config.yaml
num_hidden_layers: 13
hidden_size: 256
num_attention_heads: 4
num_key_value_heads: 4
head_dim: 64
intermediate_size: 704
vocab_size: 30233
hidden_act: "swiglu"
norm: "rmsnorm"
norm_place: "pre"
norm_eps: 1e-05
positions: "rope"
rope_theta: 10000.0
rope_fraction: 1.0
qk_norm: false
attn_scale: 0.125
bias: "none"
tie_word_embeddings: false
parallel_block: false
init: "normal"
init_std_qkv: 0.0373
init_std_o: 0.0373
init_std_up: 0.0373
init_std_down: 0.0
optimizer: "adamw"
learning_rate: 0.00144
beta1: 0.9
beta2: 0.98
weight_decay: 0.38
lr_head: 0.00894
warmup_steps: 504
schedule: "wsd"
decay_fraction: 0.729
decay_shape: "pow"
final_lr_fraction: 0.05
batch_tokens: [65536, 131072, 262144]
max_seq_len: 512
doc_mask: true
train_tokens: 429500000
max_steps: 3365
dataset: "wikipedia_en"
Each number is 128 + 24 x the weight over its row's rms, rounded and kept within 0 to 255. Layers, rows and columns count from 0. Numbers have three digits each. The size before them is the row's rms in percent of the matrix's.

# layer 8 MLP gate, 704x256, rms 0.0415, rows 408-507, columns 64-127
103:117165161113094118112182136148112116151116111117141148154111136086143119101109120156108135138156095136122116111141096150140140118108073092100123155135108119101125171146113126140144114106141129
103:142117137105111119132126146137155135151124124165120114169120143134108130117166097131080108150097085151125115106140151097109115139138123148148153161129104176107145098169124121138143120106128136
098:137166150159119137085100139180136139151134130120155127089137168098179114119138134152155121157100120143096134128160120092140110107089097105153122100165109163149195188165127144152129116123168126
098:131123136146095124153102124143112092129147143142124125161154127101167148085126128128160180109146163138096109119142149135143126158116156155114139145161090169134107136118134105136134084112107158
113:116095121110118139109133117107096113101175127151177137087173194127097129107124158143104159127110128099081118136165114103124115103144131109136109139101121117179123114166132152097139168112140140
099:149139159113118100085091120164123134105104135122127079138146158081121163161144122108095158082138105131116110116141146134152177152040126131140097150112113149102134133137131100130131133113125166
090:080090136158109147139082157099119087091146172111165153161129121138151150142127121168114089108121152139106131138155123094114111165130135163131100133125154148106120150141103089159144136097098135
112:148137161114097109152147176163103109112115109137159128129159155147117115139183172085090104157114075134107090093128138128154134141143138086110123148127142137154122138168161111166152149098161127
103:150120112158129126116129156118112148136103087160143093132177152106106149112112140098125137169120168096150138127127087152129142160113147135138144159101126140074115160139154164121157106110161131
099:126150121147113102115115132177088103203062084074118099102127140109147155153108155120127142145113142155149150118101064092122146140141134107102130126114137139105127155137121158139117105134149126
094:127148091079070142143114120108125125102153082138184176169142127150139133142110119170114150150128106098121121146135146152154125126128125084133100142112139084150098118181100100115142119127133152
110:131138120123078094099164123120107167113101092080093121130142154152154146152119089138099119128152133106158091118169123105122166112126126094113120156103118113159112138166111119113163118119114144
097:128133138174091098118098179145123108119118125118124129156180151107151149154112168158150147133091137137124171129157163119142133087117117110137111121141102180153126156150133141078159154099093128
090:117148139145095140138118118150102099168117116141087126169116129101147115114110149084164132122130115080090079167136160105129112094125117116093114114106123143111105069102117129164127104109102139
084:145117099148120142060142120115105155118128176142114148100145130143161118117088136115151131191125092096170126104112125125104131105115094070086120120179134131170098112113097106126171140135123178
100:146151109108082117122156118133097130123138077134145150132182128106135147106131119115119162167126148114157150132127086108151119116154123109154093139110146124181106140160124142141144103135111167
093:119144150109166086133132138138103127107145173149119112128129108166114093129110140149135157092183109141130093119149137082082143158162167112105157184152126090160147090127109152121116147159103074
105:121144146110141152126107136172118129134153099123120109101161159128124131126160117091131096121105164127149129114148120112206135137092119145130141123086148105102141158111184128149182098096114140
091:133108133125099153119105136107154144067121124085134112115121166145165112113131145108066093101140131167139122062169118141091128107146089162180147153130117083115146152124083139133104134082162121
096:146106107145138155127121142135107145138127118173135098098145093119106151088157129156193107160116165159119168148106148131148101137145136173082153133074177141120143115108114130121149122132115159
097:153124123137064107091117118170154129127126156092081151113099173069154145146150130122098149122155132154115131110156095128138110132124100145133165145121166154133112122173118098160128101119103130
100:130159130147122133159120128158152113167154144154098138123153135101131157111140173079132155099136120144128125117167111104157116109106111140127139127066107124103121127176112108110115085121113145
097:113154172121130156086115143140095109119135096156101106133137141126191158084105107094135149109124105071121107146141135141142118125093089126114131115128089173083196166149124146144159101093163160
099:120156160141095091113126109130118124155117150151079055118139129135134103150165125130134144128145067169119109089116116140088098097125118126109119163146131085070165129092128132148141115087134132
102:166098111147117157123143148097156127107138138162168138154121162108124131099113080154106115149129135139162128125143118138138129138120122083128120144161101125159132103179146103154145145078066161
093:138155098157098176130111142131149093157119171170164117140143139108148169131086110139142107123167153155148145114141163124104122126151134151092133128159110162083131107136133081128127121130162156
098:170153142117117155133134160102097112137123117086110129139140127109096150107114131111159125166127167109112143105142108188131117118097131112117121099112114130110167135123162089124148085124105132
095:097123110181109150092132146149128157135119137116096118127118135109095148157115178128170130122133086160149152132122109084097150143110091103138135110114170128089138119118163190115146084132116119
104:138130137148108153052114129159107127143129132122149151115148154127077127084165157103148100165140150122126140127126153131151105132132138153127157138117113150154168092158134169128147119131109163
100:132133127123111075084132117155158084169106108121133075139114155110135128114120156144166176095108162077082126092145113096149166111096109132127130123129108112113151127118166124146120107142186160
094:146155145122102099136145131131125127122112133129163148174147161157151145116101169108124114158149148142130127144159142110113147138112107127141172127138094117096185120119125145101168098114115158
104:157111159086123123128092152102173136096122164068146107125115143131136088152164134132130106095105105143139115137091140116125141118176118148113117163129132119148096093165160112097121139119131112
097:125120143136133093119107150120129123123137161133109126133135158172135107101134144107144142149109109100149121140127156101146110112119112131140115137113114091093134153133114126104107152151149102
092:128109146161116151103133114096110149097146125156118134114112147143135098147145131110148099181130136094190134116119092175141155119147169093106174137136150153153156145095126102132143142131117133
090:095138149144128120103080162141117118181161157171106157100134135148099114098117186112119126139152133120094114134098143110109148143115087162090091150142125172111170120136085082142158079132101119
100:089176185112112141078128120105146110087140134093109110138130164186145141142110089133095105145146154119105109101084150096119189132124166105136105153141130161133105126143100133091107133115126127
091:083140103090124122107085134128148096100108165123128104126139145110121129107168115116154147125133127126131126121132159130089191161134112118110127132137139152142131095135101157135166175181136144
108:100139129183083117124059131144141112109169090116126070142123138119138114096109133153126094133136119172143109139125119120126132163124111091139152138118125145102173130116126139115135117118122162
097:134114099111127164134091160096121093135126097111098113115133123133109128086118139119172137148099136135118147112116094105113137131131089157143146132088118123153149117114107086120158142083119177
107:114149153162110170101125140131140099100145099118128116143155201099121116136153117138148136130105144086084144128126116162090136094101133058148122142134125132163109146148124103128128122124088134
102:111159132178078098133117130117125106162127166085087116126140135112089123124119146140164175129102117129101143124138144121119151114155147108115122160084133156105103086165137157152150124106189191
106:143171152126117135126122124161162138167108112125148117123151141099134108149106139155143073154135148154149132103138151118159154153148156104107154119107119138141105159127168131136201129139109112
100:121117089121128145113185107099093147142130155143095156137122126153107163112140136111125110153129096118118117142104101130091115140135173124112152148109132143110151092136116099156138082118096155
112:068134151128090116101114098112101119155126096139119118138130174094137113163140139108173091104142126135116142131125094100160159093149140099080128156109153110113148124162159179121146126139123187
100:138094133159125050128141163102129127157121104119102153163172122173126142095097164167081158148161114151149142163151150124139139120151152121143101141126121169156143126193151070153132096094136145
109:107147140139138133161112146123168106105158112127149108111133178116100134079099112093129087115091138135118129129145102151105158135110137104123127159102086128128153118176132153115135115111097152
084:129130109140109149133119126138129149137149153106115145169136138144111126121126108112148130132115085123133118127108117109121125124134116158144113193107128111109152065122133096157132100109086093
104:102150156122145152132101110140160102152144150154142156139176141133163185117128131110114140162129124101149098156112151138113075097138121170110130154138143137183130154140122117081162111126102152
095:121141122146110131089151145143118109149145150110072137122142128123095118106128145101120120071148084119096116116118079110117146120144124118129174125126103146124124120118141135126099101108153165
097:118107154152089124173159131124134163138081104153141100100122143119127138084127133119165119152147147114149116099138124124141101131126093073139150155131158147170130112174159103150125124084088105
119:140138164101137169111110141125116093132134126168145140130167154121103163129151126107131138159160111123151151133173128172108111093101151087122165156121125110173160176162153141130154137131083149
100:146128123122110123115105145132151116167129155101121117123166124153201163133153101096120148141116131161115145146111104174105118122106063119110114162135108138111157141140114087121149145075141138
089:156126100133135109143076129113148150063165143122085138112111133143109081114134133129143155109110126166111123142137164081102160134144147150113109117129135124157111117120139116101128120149130122
097:132121159105135131115099158183107111130100123131106125133177127109103134133162112111137162137147102099111138139117077125137138151105134135152116118107122189142143103123121079089114139167140139
099:097155130177141117108112079117136151165153116150115184177106121129143116132155179126113143101150115118129095122129148151135107088098120091065145153094106110070160107143159112157120153133155135
095:113097143168119117133141141111146146094146148107142159113133143094158118168136151095174102145086097125173116132167133128136129119144172161092142119096107152152155158114121156116137138141087097
087:150113107101129132107122097141096162140141125139132080142102120141152101163153130108127171080132103095140089088129149158141124141133145096098168163110119105128114114125161155137120141126134124
099:105110145090105142159117149170083109129133090141119136094139121181142125159159106101069078119094087125148148161163150106101104132100138161147081129137138126127141177141121133140173156117126120
095:162159126092129117155120101084123110114161126127122117130132149124162086117191139126091140122182155128115077088138131115142138115157095129165129134205091094169168110135083113134140153155130159
110:119135144159110155121132153194107135117151146146110094156153158119129124094137114125103098130140097117120112105127136171139123098098142109117094169093135104141154105127182126168123102094126152
104:141098151110069146059088142177112099140129111139114127151161173102114155141123141130123134147134127125141103107179142149145120137157139120075154162112136085130111126135123102158131135119112146
089:141145104139169195139138126115131121117135106151137114140130113136104125148094130136138126102168092144122148138166131121121129143161110119087132116114157122132114079143122139155157098169174150
107:094107124095104127132105143137129187160150139083116144121122125156131119113156111142155161115107102098139132114160154105145123076103118116110127134136120092081137113139143116086172101159141156
091:145140107109136157135131139142141095184091112098091132154153131153146124123128155116123131067129102147121092143118156128145131148077125147164078139137132144093111119197137133111142127105115139
102:111107120107093164106161167128150146135141122133100123077144142090111142079148116103091098194140074084096122156157122110149093120134141144113087183118138144107130099135147142112170101117118134
096:117088136101159153131137093103133156087143136103145138115123172170137107124127137136133090147100133155131115155138142111170129164138137115142159133142119135131135171120113133154131144102056149
093:122093134135135118103135153120139145124165155138152112150133147186113124109168129099122096137155106131099115107112081137096113132152149096164141159124142113178113127184156105147158120116154153
105:122151160126124113075111106103124115114122080106127129135135158077076112094127142082135127147142098115148104102110124117139127139138133121115142121122157132108104138105105120161135135096118130
094:128125134133104130135125134086138133157153149112155134146137121155128112103133105139112135133146117126092095120128117107107131101130071080092131149130127131138141097165122111111146160096094117
095:160137120148145125126124110154125100161135121088124142126105137063159160130141144122110135126105145139100140119138129147108137093105099096121093131113136147169112177127121126146160128113137159
101:078127129123115144077105122152101154156117126131071137143134132109147165172123108129114124114170156139135176113107106139108107123115129138085086154109132105153125168158123084071115144138134128
110:095117185129122116116145125115131106107108134133051136139184164108131160105130123129146153068110115101104116131133116153157118114092133119146102137104143141124122182174128165148142091116115139
108:099128168162101162158101160139128157143087111134137162085118150115117134136144171123149137157135114135135145143160119132116159183149103147097165128135140173083127133145193128140149136114099133
095:121121127100110136086125132127183147163157149116113146100120136113165150123110144124126141109111076153115188101119139123165121109133141126115124162149155115093142082128121114134138094093120147
113:122143121142135139086072171155123086145169116118124149107165185100131147130132151133150154110112132147106156099095148153148099136112133137161137120143097151130124176131074128166171146130132130
100:098143123180146142074136151143140105112134110111095113093142161075157121123152124165132134109109097151173111144125120139162121150163115142108135142084119145130135113118139120198143139103120128
111:128136124143097151116122163097124107128097135129132155110146174080164161119144193095086132089100089137103130121126128110126116120155126128114135143159112135113142169131123140153108105077121106
094:132150128119096102093119136148148100139162142071093087171126104081135112139137143138096157082162090126105119105132117103139110106135132089127097126128121133126123144153094098104140124122105102
094:145134159131127094098069127092076170150117160126156121172104137151161150156139152167143083104155140138164119092145141117151147145145125120166155105156155120105126143109090118113143130117131153
103:136110154104088092116102131107116122108158121100125108169133166117101142145144165138069113147143115147135109141117139126128122117115095148116119128090064145126128161156165110169116149090132153
101:172078101113129093156118157132097105129111152123158199157126131127150153126147141142103072087099109113134132116118158127144110146142116134107123157100157143131104107142111118121174146122167136
089:127100161129144124149121106098134161099150120111151142154118081131137156139164121123064083135143124125104100133157149145120110086172099115128094137080161098122095121114101122115087078133137116
103:153159147073078117088108064125087108130145161148146112096144168179134129132066153115154108130108119114092121121144158188159121087133137115088138163143105127142110103153106117116113115145141134
096:101122178138147138105101132110098093140067135098099131147154136085123102148129105142172062113103140151087140132085122103105128116152127081122122123132152101120123127127120083156135142057127124
103:137154149144150125078115173113110120147118115158107117069112130109132139099100154136133164119077097113093090142124085149148090110143087114110130093134126158143136110119120102076141135058146082
093:130105152116132109125125129110095123160147146104125145133124120125119144132130136083146105119138091132117129123161134107141142134156112080106141113105141128150111127126144144114154121154154154
099:119078130133089147113107116118111147100129082145123150141210136083102149086153130116150099178165108142149095134141132118119114128161157146105121129105101141111134098120130138088169130127121155
088:157067093146091112148126127103105145152147164135129161105089134105132140124120126123121146140152128135151116092132157150178122144162071115091096131148178141189126151150133163143142078122147148
103:104124129114127109118091124152126152151172171163151127129147161119150125123157099149106118118116136143164148073116143099113154153089140140140137118168117141116125154149135154127196119108140157
101:123123138134160164118103135159140143146142118117112092118157118150108188124130154126140120160171141127130133131095154126076139127149147106127096123092130143154149081143126128076142140161147107
100:092158145129115119087092098180101130137146115085084145149116162144142166133173129154116111114147080100128104101132110123136131122161114118131095117102142128109121103119185125151142116111106143
096:127160150127105119106113126148118115142111127118075163136140129093140150115113119107120142099154100073132087143117108139141123142120126082107093129153132157134108109135167146091124100138120140
101:123132093112107144085186107118114143111140125100093131112160149128126132111139124151140111150106083112067110132127090082116100141131120116120117150121150137147127146121147115114115134128080146
100:126134127127125127133119096130124096150125154134118168155123137129157158139105135122082133085088147086161139137114131094156162119089124122135090148153145123128102186112116089102135164122173148
111:131095107117114112103115111117155125143125129129149134119082180096145149111104109136117134162153139110135124145168078118149161099114140144119138151136114128141101117159108123113161117108084146
107:091121087106100124148129129111080103154145114158142138143147164157081109136113153119128172137148137102125085113160154168152098084117131146124143119119102123186164143176156104121136138139157133
096:115118152093115137105108162093082128091148138124092098157107152133123110148140151119132124152107162110127095128108100115151117127072116153106101159139142132136164107135132122153123105065156149
105:106147143144103129118077128156114130129178120116092099141109135151141120103102119106099158138139125123099103124157090120095144110142128146102089161089110116097148149098147134095173123116136142
107:115154125123113121116134126135149119118167136112111115134162163104143099156110137148142121124172083133134064164141096100103158131113101091082127155106097140123143107123123100129163127123129180
100:127103140060091147124129140142109111128150130141103116108143146128132129143138122114103124153094103123111129120126138147117120122112113129121067151151128158131113167163136119132161107090146152